Weights of a small GPT-style language model, trained from scratch on English Wikipedia: shifted keys.
Each number is 500 + 25 x the weight over its row's rms, rounded and kept within 0 to 999. Layers, rows and columns count from 0. Numbers have three digits each. The size before them is the row's rms in percent of the matrix's.

# layer 11 MLP down, 256x1024, rms 0.0617, rows 0-213, columns 320-383
107:501519503472561472492492531478464497521471505527500533444488454502513508486446501462539536495472461515459491519462484499485506457514516466481526509498529510473519499460494502459533537481501520
104:536512485493561499502506543544493555549529493463515491493483548531554488510558514535544498512525527489487473499516493548539496491467506519523480496451527502509483525516483509527527493522518503
108:546491509539538501532502525546517502534495521521530550468506508512517536486524511552503552562557515515504542514516491549503522498492521482559522549510464506550525487524537511535511498542507505
106:502506520505476452506481498458549514484475481540440501499479526528512506515477529485499485480477467512512491543463493539528486495506489489506517485516495478477536513490476536495503515481527545
101:488469496515510470491454510517478513539495536504538523497498522481510499518533513516507518505510502476478547526542534523489515480488477503511489517488467527557488468470524477511495500493469475
108:465514518478476538520450451544483457455496465475553533497523516493502534540534526474502574509492495509490476520534483507510492539480470491522515532510538556541518461483494521508532497500481501
103:520526500492533442501493513501513502511521532526445519506452467481542501506481532504482453495483487505505538485424547514489505479493486508522534528490510499489509524523491552509516505521510476
102:523499510516504491473473500499488501497477476472546531541536480510470497507544493490514511457497509529459523459548523502484459477495471498508487466494526522513514501480477467498509498548483477
099:486520518464527505512513512479516510526519468510464504483505428521543518487550481456543535532487479500530501481481464465533490523513484512520534481463487500479536470513494442526514472509529515
105:500512518524502489502512508478517505516500458524501486460474506539531486539516542472467498507541499482510508528479512484507510514551501445477559516529505477530541495510505477542512544523538526
102:517451496466560522466480463515498496480524516452546509494530473494494468465517446469490517490543543516464503473533435489459518504548488492478501503536504496501526461493473507533513498483505510
104:523488445528543527458495481526526487513512495500557497495567432516471484467482457534491495462523493498487493498517537514487508458504518505492499523497500477517475519484469528532483515516502539
100:513529524493467517494486548479505451508483516523540515506453484461547507519506468534532505526469561503478474489518529468516476501516510507477457444518468548500488494495527471515553458488524530
098:504475490486499554487525481491493529520499563493510468480497524437457511435458541513545523542476500475507514504506477455523480506485507472485473521512480479509493489482539468502507474519459485
102:496490486505490462451472521517481490487491468495514481481492528474513533569539511460490511493509461509514511470462519480509535514504476481490499488575524462493520510471523501506491465519505508
098:504463502471466515467534485474510483520514488510496487528533460528493532533511480519476514489483479502492460489476489513489508513541521522469493466528536491493510500501466485533518471482478485
095:521518514504472552504500502489511494491485524499504510499479517483461460508516510512497499476502516531512452504514515502480545502470556507503477488465561490469507575506474492483505523484505461
095:507519497498477460528465496502541466488469479511500513505473497516523510549511489518557495455522496499483544459526556519490459480440497521507474515513491500477517506516487518539485517530468501
095:504512452500490482522529510490533507490492481505481481524444478508475503550519497505488485486519507459489484467483511462463494473517464488529500488496523557512477497512557457532512544471509542
099:526512510510521485534481549509511504491504522505520501532503499513448464470490530475493531516523530474466532478553467453479540515460517538537509517566539499519518458506515502489476486541488513
099:511507474454499498497522529508505472476472512527529517504523544520467488486522494456551519477549528481466480475493503514459517489477501514524521515501497540492499453472494488492540495505528550
100:518496503528482522461497521486550499515526526542427556519460525514435511551453525510519495553477525493501480539481503530535517536488548535551472515468473547476487467469523488483537507488531506
093:488499488582500486507529497536514458523497482493512495504509497510492469505505505522496503537521511474511519503508551496543515503483511517482509501507538544508456490483483477510481520485488517
099:494491493531494463456493507535484459494489554506514497448538513471469469540517488525443473507467511513504508486510505493521516475548468460474497526487468507512468475477482504539510487511517547
098:483518527516544567521468518478475495491505512487509500471523496525479502482488446473518528508520462501508525460476555491479503513459462518455471477492523492493514491542443521516509540480520496
098:440475483483482492508483476543478516493480487502458477534498541506507531485503525513490464515457477539473490449522517485502494488479470475493516529475528509522479512524474460488505484491508491
101:544511442537544496528482541525530502512496496464499568506504485484505492521484505512496441531516466443484547490528526504465493494490479456494508478482498485534504506498504528474483487497523513
097:484514469513459502500439560515501520488486455514477510491488496469541508536501514486534479504478563458485526493465484542543472498479526511544500482512417476491504478464498496510502549428527507
095:482540492516448484494511550449465478524454493489502514494501494534458491508540541496505494501528500493542539540501514506479462476518474484531505539516500565520513501469540529493467486463488487
101:439521507521511478517458523508481500503470432502472539488494481501502471497471522534476507482535512503536497494502463485469476492542521501518522541499530539506490489478515503506487468456510454
100:513483518499493505492522476522513523482521507475498486475514551526487496534478487495515472527490513433522458542551514513554516517521490522472512457497461500443479493506521490468511497487492506
102:480508522542452450476461504470513529516466489498518510524500504443506511521510526519537451474514477492531551488496496502479496493489532519498491496482503526550531500478545521510501529490456520
098:496473545482485501513488505468461470479512506482526514495492501517537496470515501565509512507488527497494484501464506466464525494490504541455509519486528476499513472506457510479473490522489519
096:441464503478504539466515511490517469517506464495503545463503499473477496430517519517491532498499436497501466524528541501490544489550523503533518557519524539518458460548517458487505460531542540
097:487483523452503537486525478525520497503510497494502470495558494517518482487541509519520495465484519509481492538530498494544484530445519526526494479511519453499526495536483525489527483467543522
104:496489501450501501508505504536443507506521464517499469462502516499493514458448520521495520497461462516499471507450521521501512489492508479486527492480492503502497478489503524473511516543490542
101:515488512475492518507512516487488495518490504504469471460518502482489495495537470490485493479504528474473505495483519526493454501467504494479521501500478514498480500481471465476506529480486468
103:489480493518498510500497514528470485476507507457503518518526507526515505501487486487522506486443536497510560530525523533479475490479533497492511463499459505496477470524536504541500503503488509
103:463502467547531527506511542473459484467483551511503472476476522482489518501458501527540487483487477502541517508496515551496500510478491518503467493502507516499482501508468516466486553480514501
099:481492514573504535523504452535511485468498511502531490524505503507500501492490525464514463519507504491499542511480492525506525464506531497534504497451488495488503521488482522503481503439513491
103:478525509553521485510477477486459510510484514509551568510510484505499517503493484456500488522539498492501519528520562466567512499456527500520491526498487496481500463523484521573487545479555465
103:517495545489489519512521529483520537483511501486491478484476512504451452505510501483529518492564503504503544459523487499452528505517510582473460516468509480490482546486539496546522473514487493
102:514514519496451519473475516483466477502495537506503520509542509462488506493515497517517562502497508491531469469494491493468505472499481494527476536488512434519535500524512527482471475478523512
099:499493522465512526490492505459490490506494477499477499498514486506477491497455458517478500530438494466506469549500506514499465463506498507520474475498534509516522499499515529495543508529488502
100:538483475535487553532499478507528525524504523488477461514529453520510457473490502484509473504481524464477480547470485539469486474490495485501469509445556495535507503454509511497607484449548529
103:545486493548540504496522493530524470492515509481475487522506554484515481512485553467470540474532463532498510508478506490466476517469552473511485514520449496526526500491500519529497526494539510
099:494511489487477496455530468547471459469504536515536528499485496499533493546517481537427520504500452502498497481497491471508535456480496510536555484508512529538493516527516534491530526504484520
098:486468519531484544516499488522507517469514468528503542534527562496484500481478516489512482509488484474501474555466469534500470515512524508485497499506511508516486475510511505527542510499493491
100:521519467472462542507476477504524486526497506484497505500500486537498506505473501517499488484496531485486487517478503469545495537480447459531470492511457499477501535482513467479452492490497533
098:500494496542515517506506518463471522478530461477523502547520508486514501448506480474493497514514500457465508439508542510546521513501509507526516503464519541510537493509469508517517543456521539
100:484460513480500544552488494510488504519529483456520505494511525540516521515514456492529471454502521505467510501538531465511454537453531553488518503493505493483562488452491499528502505445500521
096:483496475525509490532532501503502461516491502454483529501508503506480540503478526519499511463510499530523520479509545499473533474499515486487478545471515520485495491481514510518522458522477486
099:500499452476481495515477460503492462520505525481511479506510500504484519499518494510521493455521478514470438512539482510533494507498471497492474490503558467485467477537514508497553517519526515
094:508490494505523566510437502566492519477510520502486477498496510452433481497513519490528466454470517562491505486501515499484506505478509497531502462489532485549493535534516503493506522511577552
099:489510505523486494462469494513425505524483491457523497487475494497512485546481468467474461513492510533499548539529532514504505540506510500531508515548499501509478508469525537499479504538489494
096:497540484469520494534480456560443503494516512506469444529510487538565499504487471501484504481512521494530501451516464492496488455493482507525501461479502478512492506515535564505468498505528490
098:510550513517475482481481532495487508495502453502492499531553487511474543492497522463486502472535488460508464524512494465505492467486509491490501485497506503512469496508501455573458513467536489
098:500489506494524502502488472511458516514498460486488492505467494502549523494500449506484506481481471493491540506513500572481479458484507477494511543468480505518486504467474487514543499536532478
101:526534514444530503538466537473487478524508499489478523485503472498547539494493538532529454535489514526466519507480520471522510511490505510548515470496452497505491483493470458515493495486481466
098:490471463535490496487502458499511546525497468499488542492455553479487475457520489482473504538538499462488542504496492506480505512521540490455526527558477518515517485425473547500461448528500494
101:446516491507516550489510460500537513497473500477492500495471455550494477535514511534492477518538488459483507495517538496470500512464471529509512514464497509483452485492490472488526533490510480
099:490503526546484466537496491457511491535494501484506530488501520532527486507485495552483472500531499495477492542531507502508496477531559498474484432490505475460520506477503464519483501527470472
101:531479482537482509491475534524484482507506508491492499493518498541519486530473494465511465472488491454502575477492452479468538548483507493495485471518506486514479483489501489533531534504571491
094:440512491460559504485498493479497444428534526536498501505534513450498493509460495491479515505483488462534456449503473502483540483501496475523529518488491493504502473509475489531542487497501512
097:498520459498508533497485493495495540486467490514510462496497510512500492499469462504511423500521473535515465493482461499496490468486482457497489511500517507507531487494518512482481480499534484
101:495529456471503545551517491450564540515497498472531499514508480490513515521502450471508525484498484478466489507500497502435514477483485492482514497505479488492470522462505475526524466497486529
099:500466500512511501508503444515463520465484478498543476506532499497514524491519500531453552474439468490511525470523542475485510483517514511456491523502455523465473515505468479477498471476496507
096:555506502525548571431529482475467503528519475531510522507498524579533503533491516536499521481532516452511485481553502474514542466460499502461507472461518504512527520491492482532511512476493456
097:533523516509536478521496477534519489512497524494520509503520519483568509512485482490485525508519513541499469542505455501514489514519526504514505532529487550493521528499502474514499533485511505
103:546486495496496577503497467491456504502486533538454457484506517458495491475504537482482527495513466519555509502507508496494503495552535538479489548504478500538489487520479476500478530519500540
099:520484448453465519487532488481492472460550524504535437488485478518535507511532516520499495535520484513507488485494480507524499527473519489449475474494517511517505524518496509543487493483530470
101:501480501477517543465510442499449502478532439476510484491517502445494493523478478527508482480460486519536480496527493513472477503497528491491507514463507508487500489491519516513522501556529497
096:467533517502479488491522517539471557485527483470528471507518548512511502510517528534530466502487527524461513513448496552487505520453487477474503538478519527520519516513476516476533518524511492
096:520503525507518515514524512524523526481507487535482572522514548519545465481493543492526507488442513507488490488456525544476444467479504519530505476495498495512513523505529514515536521497506482
097:562523520516516492502519484530536493525486510508527515492485492507530542522542479529550476438484501501526529531482485514507531513539507503467535521469510542478496518476463498503487495500547481
097:489483526450512545459503459493498480509547503420520492499451531505523534492473508499487540534491523508513490496523476505524517459544506453519451500489464485427523491474504498512509510478525490
095:469497511508476537495513469520501535519497474493517504496519499488546490484501502534526486463466489458530506541479513479516531530485480507441487494519495546496485511517525555494491539512503521
097:494531460467528478482515516535489480526482507484511490472546492510479501486488443524513499507511476493502495509514489538533486466516526478512512525500510524505489503469479516495468464500488505
099:509521455496493518530489493520495500508489490479546462503520488525523507481506524481546502555504507510485533457510486513513510570471519508445540485526514523492535487471460494495474532508439500
099:484517535553514480509485465509506452533480559503529467485544491474485498509487492480483451544528548518497482487515453540528497478523478520523510527515520463542525553481522502510481456536504440
105:467479471550532509502502510508517486512488503511497471499466518490505449488477530489513546466541504488478533493518519542467478430494559530532504465493564511503498495457511480501495529467522509
098:538509502466518512565536494486531514474509507497445503467507498533464516488513504511456525534449480553496552505497511473485496517471489499504529518502548494480530499494510490472496553500510532
097:506494529508515518491491549486491507501490496524498484534473526466499528530514503495451507491512484513497502497504514506524543483501494507485534499507497526520512525445515518525512463514537440
099:506516458529498523500550459476565531487489502547485532487505519483494463514525474529561484506482486486505523535553531472512514482498496481519473501574497553476532516530507508550511513477505560
099:468514492504490480524487514517509503495473507530504533489502468506493488484525504454503521531484517472498519495487496516511529471501526496540478493497509520466495531514483496499501537502501510
096:470504521497499507517520471506531504519504471486497512524471497505469493501467480491496492519467518513496503484491506541455529502479502514471532505496506559500467472515490508534487548499478484
104:533534555509484547475497487493488512527507500530459497494465479506498494487495440501501491470497462495487519499559494482453527512570465497517530480518479526468522538496480457521510489491528497
094:502511547490479585515507537473507509486524501508509530511546508499503536494509539502538520467467518505530441494524490491519505526514499533490467548483507493516501502570502495511565512535431521
096:492521533484494503502479530516522492497505511496477491519559515469510493494494521526491533508502505520520500485518538537489485551520548517508515508459485458504508501527547538473547466502457469
099:502506451515505509483500519512539486541527488471523536496518505485558543514468517546470451432476520532488500481482441465493447515516530532467509534519511478489511461487508515514526466494498472
099:488500495493538490435459471451476544476496433462472494497544491505473491484490480534534506560470540511509533480518500506575498496488506517471552452500512476493485510497508475484493507493508527
103:469496485540508519508504526499483503491462540514463500462483476525514497430474499528478507548487467457465453480493507472481517559483494543496476480512486495493480470495462507468511504471492519
103:522462498520488519463499535453512486449486454456502518498514447491538506499499525528499517532523507461499512529496474491480506503464514497516513505509524544512501485520500530493511489507510439
098:500519475504526529510495491477551488498532514505491514521498500523473448508552518507493501490503507541527482538545473508473493500505496492508503465554493469498520518536513530490511493509508457
105:547496507521501501476464540477486481525499439498484530456480504494467525524472500488487465484474505518490539460474594513540526509525453507509493505488471529540474526521492492494495508497488477
098:472521484520487500550504500473498505513505531498500519483486526489488480489545537478502545536505482471515466447524535541522482510495503495488498548499512522506461463505483503507524526519474526
094:507501503517479519503473526489473526518522505496492476531508477513496485479513524477531434482537486474523487508551521463533510503494488474511490507454475486487499531470508487545518460517454481
096:516514474452491508496497513523542492517470533524534486514472492472484524546535481464497516517493512534495502546497496532529474507535496499463521474445482453537427494515502498508546517525497505
103:472494494436505543471500477505476466466456484512527460498554517546489524511521518499525488503503477516469461462441511484528494533506519509465475471473515481487486468546517526494565525467476470
097:480481495511506501475472507529502452498499463469493487505493494515497482487506496497514530514465454501524497489479498484454474545450494532509465523479519521521488533470505458517452502486500473
099:500516474478510514484533474509478494453521495491494492510487504509462520470503516476533473521491441495474485563530505459497483460465464466509510484525505538523469486492473443422507471525480517
092:452457543456522456569500506515500512518463541466539514523535511522503524506477530454510497495512501457543505529506500469496518526501515502497531537568517449497505457477497477460515513499466496
096:512478459521459465457459476454476557502514508500471493526470474476512500506484467505496498490525472522488555492452527477475509483568530473510510475509519503525484470493515462478534513515465511
099:488506478498449502520525477510505482514497440526486507506488508541480502508505533460565529453516476531508533509486464487511498516544518496504491531540466509470503455451481515542459529486499504
103:508515489531520525452514489541522464516476481523512489550506544514523525505478496530465497477524487490481455499530507548523501485474522526465524503540484506496474458492486513505498485480488492
098:532507540484513483475490517489512499486511477503493540510475526498487443540500469492451548496501478523500514461508450519501506514491484527505516496530490500542485486519529540451506511519523462
099:483480495505501501507503488522478505507504469492493476524505514472440516462477461496471529468475488499503510474487495460444490513474518519506457498507468481509485486508495535497510470497468524
102:468493511482536476504461541497474514495493506484506493488516486508474497504517461507544557498457510583544532519534483447503470454480504470535526496494480467502511504514499513494444523502489491
114:501516529491489529488479554504478543494497488506465528508480505509500499522459510492563514443512477530494512505496529503494486512527490519490462504505471481534525510503479478509528506543493524
098:506495486554504469483519513513467482505456470492472493541521499534491482538460502486493522460541483513522480525479500452528481498530497478524574515512492493508508488470491482535491502509521536
217:531559506536508473475520502474504477511556480491507516532508501514498500523484530494487465515492528502520482511486489482517505506538514513484458541528499491537479515506481483478480480486515517
102:518499534469484469531513519539468477506512477515499545495495465458521524526537542507471465486475534472432470480467491528511512506528478484482483497540458520488458470516440486495478536475501530
097:473481484504472559479470492487488506525474505502508486491502531440435457500528473485501528494449495505526588483458497521554481521502452494498531527479535481539500510509480526510520445458487484
092:518490480537538464502516537464469484489487533520502505501533495510480529509516464525457487483518513492452481466505507501512489476499493512507507510430514486485458498486458506510484519516511569
101:484504517518539557526525509532509517532487515502513459505490479508506458496466477495485468538498512483504531508488538490488510484479472447549472484521548511531504515489496427513505514514505531
097:502490497502467506473493530514478524524524450472496481534471493513546505507486470482481475508552465499472500492527513511495485436491518474535512475535521467468505545441478540463477485476498532
094:450544487488496486495519483479506504483491472487486506519456507495487478508508453492469465497527472499485539497550478470493528512481519505521493467504549511503517495509555475478502535572502523
098:522479513512501494552500503437522478513446440528536484542513521512463512487477505486526477507516481516500471521540504517555563488517532438490532454500459521499491519485478460527546524539464471
099:506491498519505506505467531482492490534510504541535493518506502563474497554506512507483482494503520469500529497537531453502476505482494516532523501508493465486500535493486473524490464560469476
098:514508517509496442530457489460470508464474476497513540477470436464530523488471480499489507495497492487472482462440463501482463505518485494495490479509485489469524494500466509514496548487529475
094:532504487511498521483508528525501494483489527494521477470510489508521460549547506510513543507468489494541532469527482529470515459497521505442500539524467469516493478491430471463541541471437497
112:487507517502461506479502520489484500483517507436461484469459505505477506493548511494525509492499523521486483478480485502482494471520505475468515494500522507506501491531475470523487509496490460
096:522493463513516525507477543502482487490481539537537505530479468507512477491506485473543478500482506496488545469483502496518543529483453528497493482483539493535519466477525459510494497474450503
102:535506445493508501495482511491509559476484524518502502503462497499447481517489505540503485489559514512531439499491493493504502493476524487502515544483522483463472492478535522512538529490505496
098:500508503518482469519538526506500512483467526499526506502507464497541490484477538532466519509534494532495507519550476542534483455532511487506514559452491488543512442509487466476533461505502552
099:487479510482516477492509480497485537453490462523546528529490506498493511487489493468521483486508487543497484480496497492490532564488534495465484508507452487510534530529446515454477491493479503
104:493496469489491459505545479480495470509496518532526484521515453497516450469547449491502527529503501487468473471508501515519459523541472469471495492473499537484466496506514428517449509520492514
096:513498517539504492547513511498532470501470517514484512492520485526484459485503486490539503535496553512509494525465547513536513489475507476520535454491487524488527494533530506530542470515476455
099:481518485447554536453503493494477479519494533489490500491476479488495474503552504511487540501490548513464483458450482457514506497485492531498479560503509529464492491462516522478511497510555501
098:515512481457503517514517504540495535520514473500538474481526472505507490511509498482486473540505514507516501500537505497507518500502505509482501472500508501520454485524501517508555471485519520
098:486489505520513510549539478546488543448485518497501534535491512485486500548487490484492470532537511507499524528498571468486511510503546487452468511498480547453547474562501507493480514513503509
098:491516530473513510500478526487503516547479513493455491493482456454493496491485519515508484488495515467504518469518512521461517523475506533473515516517495498528485500508507508498519478500504537
096:510518506525467545491465521532464464468487507507499549517508457448520552442469501520505484520506494517489500506489508491526510561493532511565515477505457520496500556534489519543507505529477496
097:477485513476531519480457468510465526476465498472532504479492502549526483465549523519491479459516499523479504518489467517443480492491469485507558480488501501534475512486487492534506481492564529
096:534497491505492458513516477493517473459529532449534542506534512516525488467496455433484504501510502498508497526558568489478500516518462473443471498521519494514479518526507461454550461467492490
099:511479493566526511488525489525518506498519484431497508510526517487494503515530497502568494481508509502500473529508466542528500554476503499476459518530493510541545524483494502490471525533482509
099:543521518535516512526536466446482500497498486521494470497507521503521527513482549496511504493525504511500494499478512530488486539521528537519472564495424530490461491515497509486479515440537497
097:499506520456486484546481503511490463495489484511536490485509509478527539529477518499513538509478482497492422477485509465484525480469495518524472514517501471531493491516472556524460539508501517
099:507469482522537515548515504457422483516470502452519477532531531547521515522469477520469521498536482539529525501446559540517499505527529511486536525567513482457481519518514499498532504519506464
103:487483489503502453482508553464511533478539523482506511469503467497499489484487492481499481485511500502467491492546530500559479469526495534505497463516470531511490536504507472479497503474489497
098:480472442529517485477486491522511497541541506433492485502509522484505482530482494483535459513511522504501436511523498559504530471495547501483508466535483552506475542533489500515519476485533437
096:566502495495499485483540490510481482522501516491533474524511484509488512527464529466476461444522534490545458467498489532482489475477518461471482557499486499499545490470515499546500481569515467
103:454498555455495495503508461530492476501527522477498518516497468477499495521503538551484559482547534533476476507482463507494516512474509467428507489522463514525499511485515508532479507528491435
095:494539465459525501508478479521503505515468495503523496475484518544490525465506523507525525485567471494504502489485510488573504480484456495531501501512443496473423538515469527523439533440539554
098:462511451499497442481527517497511477487521452523468480485444522552494472482469479481461466512496446479532559530489552493475528541497469461523556497455482531510541536442473486519492471480515489
096:512510512483518471474516513538482450500512524491473526495489496505461523510475495490467505495504489514530485494516515532496481515528535518496508505514558462497462494435514483503454534496478500
096:513492505488482484493495525514440527490492531522539480450536470467509474533466473493518517482442508527470468505498496485506479522511475538524483478476508527505515528522478521484504530510491505
100:478489516479520526484536470514518532509500504564494532494502541496503509487510506450477495511499506487490523492498526518478501527519491473479509558512509473522454512520512491509526464533501486
100:503528491518554507548482501506518496514513456495504468472488461477515501493521543475453520502521481447465494540489565524472504491472491498508548480488430496516499504513476495503485513507461486
098:482520427449475495492491508456486468489476512537528474484524516529486506508551521509541503475494477435490469455508450480478511536486444505538469509538526479491501474515554537458510440517495544
098:490486519483527487492503491537512541446511458478512485527465473464487514496517496488525484551501496474516526508529464513498483470505473469507465520507447531526492518486548463505505529435489504
101:535477459485521550465525480488487523475518525498533548451491535468544483475511510494498482511498546537469526499552477448511490495496486510478499472508539505467489504474511500508500448493520499
100:516536487551534511523506519515501484508506515523525478525502477542479511480547500535514454487497497474554514507503496499527461523436543481489493475488484490491516526516528519535507559499471485
099:513529467485497480504492498520585450463496515487497491512507508525506472566494507457523513470476525530512468504543456494487483499504455497488475547494506554490522494499501533539502531539519489
098:535479431535475509501517463507500533503491491471491497478503517509479503510504490500468494509500519529495545558545550460495480478487511527465501520500497534502510524472498514474497547541486492
098:512491494521507500550471505531532516507513528457521496523501470511526462511489497493475528486512515516524486509468509530473431529511491484481502492497436491499482469497478510446484490486509486
099:510483512508484510506508476490502499479490507491486475508506514503509478470478478489464500502508458510506464491423514500477495496509530504490480535548526470500461494515507476488519541495496527
098:470475453510501475473497530494466515490494485526476490485508511512501545472498537508505516512445476540450482506504481495482487479488581437525487454467483532493546513515544512480491502483475542
098:511503499470466487484508470429542508458480526473501471452488484473464470516467491498498500476451483511516491497508491472493463477415481505486491493502511489477514457535527459525542477490479514
104:511500466503532489486490468497503502457533517498502515481530513522485460521465517491513506469476495497480515493507512468472488492508522507476508522457478495516505507542497546459521529477541487
097:477497491457520448475484513505497509494550469525531463544496490431508461538504466489519480503518524502515512525508445496469532448490510512466483486518485481547556482511506530500531540485475453
100:478486459492487500482492559505501471516498483511495490522554503464562506470474496471475516526534525516449478486466461497443464518471505500488525474558509505497494522422458518509501510484478502
101:493462494475478484481519508479504459480495512470507539526498508460475475511524500514480516485521504482472491469528509514531480500518451510502522521497455512527513528460514479529471470534520545
102:531490523465527516500540478499557532495466517482507484494526503446538503531491493515510530520500502523521470499514474509557484501513502501542500505500520497511501515551539504521499509454454489
094:491482507498468485530487531518512495521460535539484496489509518540548460490472545552506500535498493530557512513480482478475519501514487509527477547498492468500424520472526485549464477486490489
098:509485505519465479477533502475506546486498471515478497521488488463517485492517481502518514504501522500497474444453503534473539491513439504513562464513501460517521476501507471478496470486514554
103:485493496531479493503516472526483521495485521517508512525478516460476466520513514475482546501533464523511488520484496490488530492501511480491461476487521491493499522535485511530482514528477538
100:515517484495540492505511502505512513470507511483549504517478568479517464545490514516495465481497516474474491480492501470550528517484487502472477513501570492517524554480487485492513512489516469
099:448495471499508530494484507504468538496500496477508477455439512501538469532446480507499517515514509504460501498486507509496483489482516490495511489524508495498479527526490531498589512475477501
093:521510481491421541501459522514484505489513526516484483497487471495524490509561443489508517497541524510494495533511509526462525512482499501491528508474495503510484498486478462472478498541480480
099:464500539501452483495533494458526496534486469487481498532514495519488443531459489494522496531506493491475491487465530521473492466482504542509530488505524519503502478493496476495518460511501512
096:509490473467532479531528492469541491490505478476483525500518519487511512511481488508518511494519526476505508496513502521490501523488474502474545474532501524495517477489457533501556469513446498
099:480497490459494519521505479450526488498522566499498492484496535496476484504521510500484525497517468509542445489502538469492507533534526522508499474528507476499501539490489481472519469477486481
100:478521521507509492504516486510442518480498522468504514474528484542491509519485495491470476501552540506502529505512504543528534451465498508452464480465514488480501522494552515503531563531578494
101:448533516429501522504483513486521470508463499513510495460485488492500542506533462500545521519463492510529448508516506501466503494473503534492487513513518472516488495418516507545515501469479495
099:518500517510476466487501480485519483491491524541522476507512519495498539519496484471464454514474464514450495526527538463482497475487472513474472512471460528504491475496511464474466517506471517
103:473514496524515508531468428498492489510520509471502506477492491507492498495481477465533525519516584522510479503445485504501521468517542531508470497531527465485446496504530473507517538458428492
095:486478460490504480514479483460516530520501492519496533521513477519501546508503542466499542499473498489499439468526494504482529506501471485557467469511541503517491468462527498525523459470547489
098:542505456486474502503539502535526484499445501486541538537527513456501542543533502496492495487504486492523478486479471485494501507481519483519481494478480486519511471487499482507542496516505460
098:473522528502515515469476468528525487510472464509523531497498466566535483473544476511562496489509479540487460547506509457474522520520468504473488506560531482531505519489454490483506499523549513
098:492522516483512469438520489490477482544482495520512493497483529500518424484587485470520488532494512465479511493533428461514448470517458523532509485493452495450497490512516506506533524524532475
098:568544465542477535542500509517512502464491492486536564478525494494463449512437538464496488485535557508472526486487472457493466512496466479486480530489538529497485531503480473460483489482527501
106:502510502544502486497490500497508504518509509534469487523534514515505496506501480498488499459532449526535560495491512464510494507448519544502462484439488517502487490443478491509435478482486486
101:524504493515496504484483550460465503461520513478507497478496533505519493505489514516456528492491480510492519486545549533541479526489492534524502484525531510490558446489475518504516445473473461
097:499527482488519476502504501537520517518480503449513498493454518479445488502450518483497511432486472494522554535511509510473494540504488496502482521489514520516510497416507489508532437484493509
095:485489505507524497515516489506484492514521506483541520484516511498509487485454480501512511506501504527524515519480496508542498474503553521499524474464479521505462473495515485493472540498503492
100:471492514465487522538492474468492518474553457489488463481497459488533538482526504470468479503469548473500525524516520524532487502522467533466516487477465527531486522505500494527468502586503483
097:521461491529496462503485464538513484530537532488543486489489446499502494488468518521492526518488537539539505469461462485546505499530440472473475496482482511530541490506519450488504521494500481
100:453521434526547536483525475469488487484508483492528489516451532516513545507517503477547475518522522554455463506480518564504552474483497537469528550514491505479496499511517476504520478462524489
100:489522513453490487516512487548519464523491486471493513515487526476513495464532470521500559480497486479491500511490556509468486489487471471512500506481472470513531515496527518456499423480495481
103:479467527527481509489514485521527492472547507507498495481526493518518470522480444473488478470535472499439505505521548523523478524523502527534489474534472498527497499498533510475478460451525526
096:483472486526461442523495471499508519516499518508512482546480519513499478488453474462478541501521498549499509493520516508509502534490505476538541488479474459507509468556558480497510500535525500
098:529483491529528483514527473555500522485482480478510454518539523480457501484541475572505549494508531493528512516492474543476482453507528486468479498495487459489517477473527519502477515508526498
100:542457523551445477518435506480480480515503467506505527501460485530510523498532527548570427511524499518507494481459508489484495466534517535510494474523532522541484485529429514516503470481547479
100:492504503569491483468531503497550455496511472489527466527555528479459492446520498529499506528459496547461491500467500472520527469435481494492495551492482476471556519497514548498497559475503455
097:478507520540491508524466477538502541486505511498528467475497520478509503532477482492483526515488521509470524488526483491496489492494508472478497470495496510547442513460483466491475521478486536
104:480499500467482520523482475514512467525452522492497476562545506471533514499517486497521526512497489483508523516494509491501544482524536471519531506516527483467501502502528495504507467545535503
097:478489498537488518509516525487526488497528530510497502517483487505499553477437480478494541528548526491486480484499544518520518527524509554500506547516546535496521500477524497527496524500498501
099:518532509505444468453469473468526479473472541493453553507534519469520480461494498459500508521524480480507529467520498505576537435472521509496481481469527511508499529529524519480506544559482481
097:517512473548521489475454512514485550472509480536511481520511538482484514459488505509480458494478472485460452499525477533505488481512512495495498504554462508514480468521552471529516525484481488
099:484479467482479484519507543520503523487520522479520511534506513496518479495516490528451551510521536501516445474488509482512522534553466503495509464515510526473490499523485518508524510510553513
102:488494502499495469498481512474483504513467471509536497462498470531506520517464511481487512513475529450500482503505509509542530524507516466478484505521506497483458474516472492517530454466545505
096:520503499520445570489500493495546498459500466498496508520466503528502513495498540484480479506483481503489527573532487535495489484501524432500498498486457568526540461523532488522506487479515449
101:514514468477508530520504455508527476498475500459492495503514521473464528543467520531479512483470511513486544483475498501505520512487523477470530536481483474474531492477489513493509500471493496
103:540484514505527459462494559528485551544493494505482486524515482473488501511546526456524523553525438537531475492469520490496495456497481494452509451473517480457517523508502508500499479535531500
099:509484516459473506499548473502488488484455468487511520467510512493464493497508493530532517484480520438485498453466507498503513530550507498469509515548467488508496501533493519519532523501545490
101:460508495472532519500530515488501482509473520461491446487505563532478503509484472523550500474440497507491447520535572496554537537525498504533500526448485463502513459459516508521523480490538505
102:508494572462514495487488481513485508482499506522505515488504459469505535492528515473488479526499488528461472491484557515468473475496508463493526480479471486509484480503463509521504557528511505
101:503469514463512515525456508560480490482489503513477481511516503513492498497481539508524518501436532544503528506504478497524479534457526506503504499525523512520520502471530506516543516466532495
099:531515522518487519463475502481501515499518495527481525533540489504483451528498521503427481483529493488555527518488494529489450489535528522546516496486507455471516520514491479490484487480485489
098:493529510489495510548474503477517492518462521475469462503535523469465477481482483517517520490536521468505481532499520498495479512505481531543476477487494566506550531506544519529506559479507519
103:496511470529524483523528502487492516474526546459510479521499539540538525563484519500508433451497488493484537496541503521509507493507477490497487514456516499508469474487496486509469506498500542
095:511529497481471493526485518510467491478505539513506438524507542464488517532511497502486484509509501561463505527434494567488488570520481517501513463524512454478509561502517469507511502517465520
098:494505523523505499490509511467489473496511515521474536498530479507529506481504478469523506511445470509484518472491460476517460484483517545503475504467507469464480490521529482487487454488489531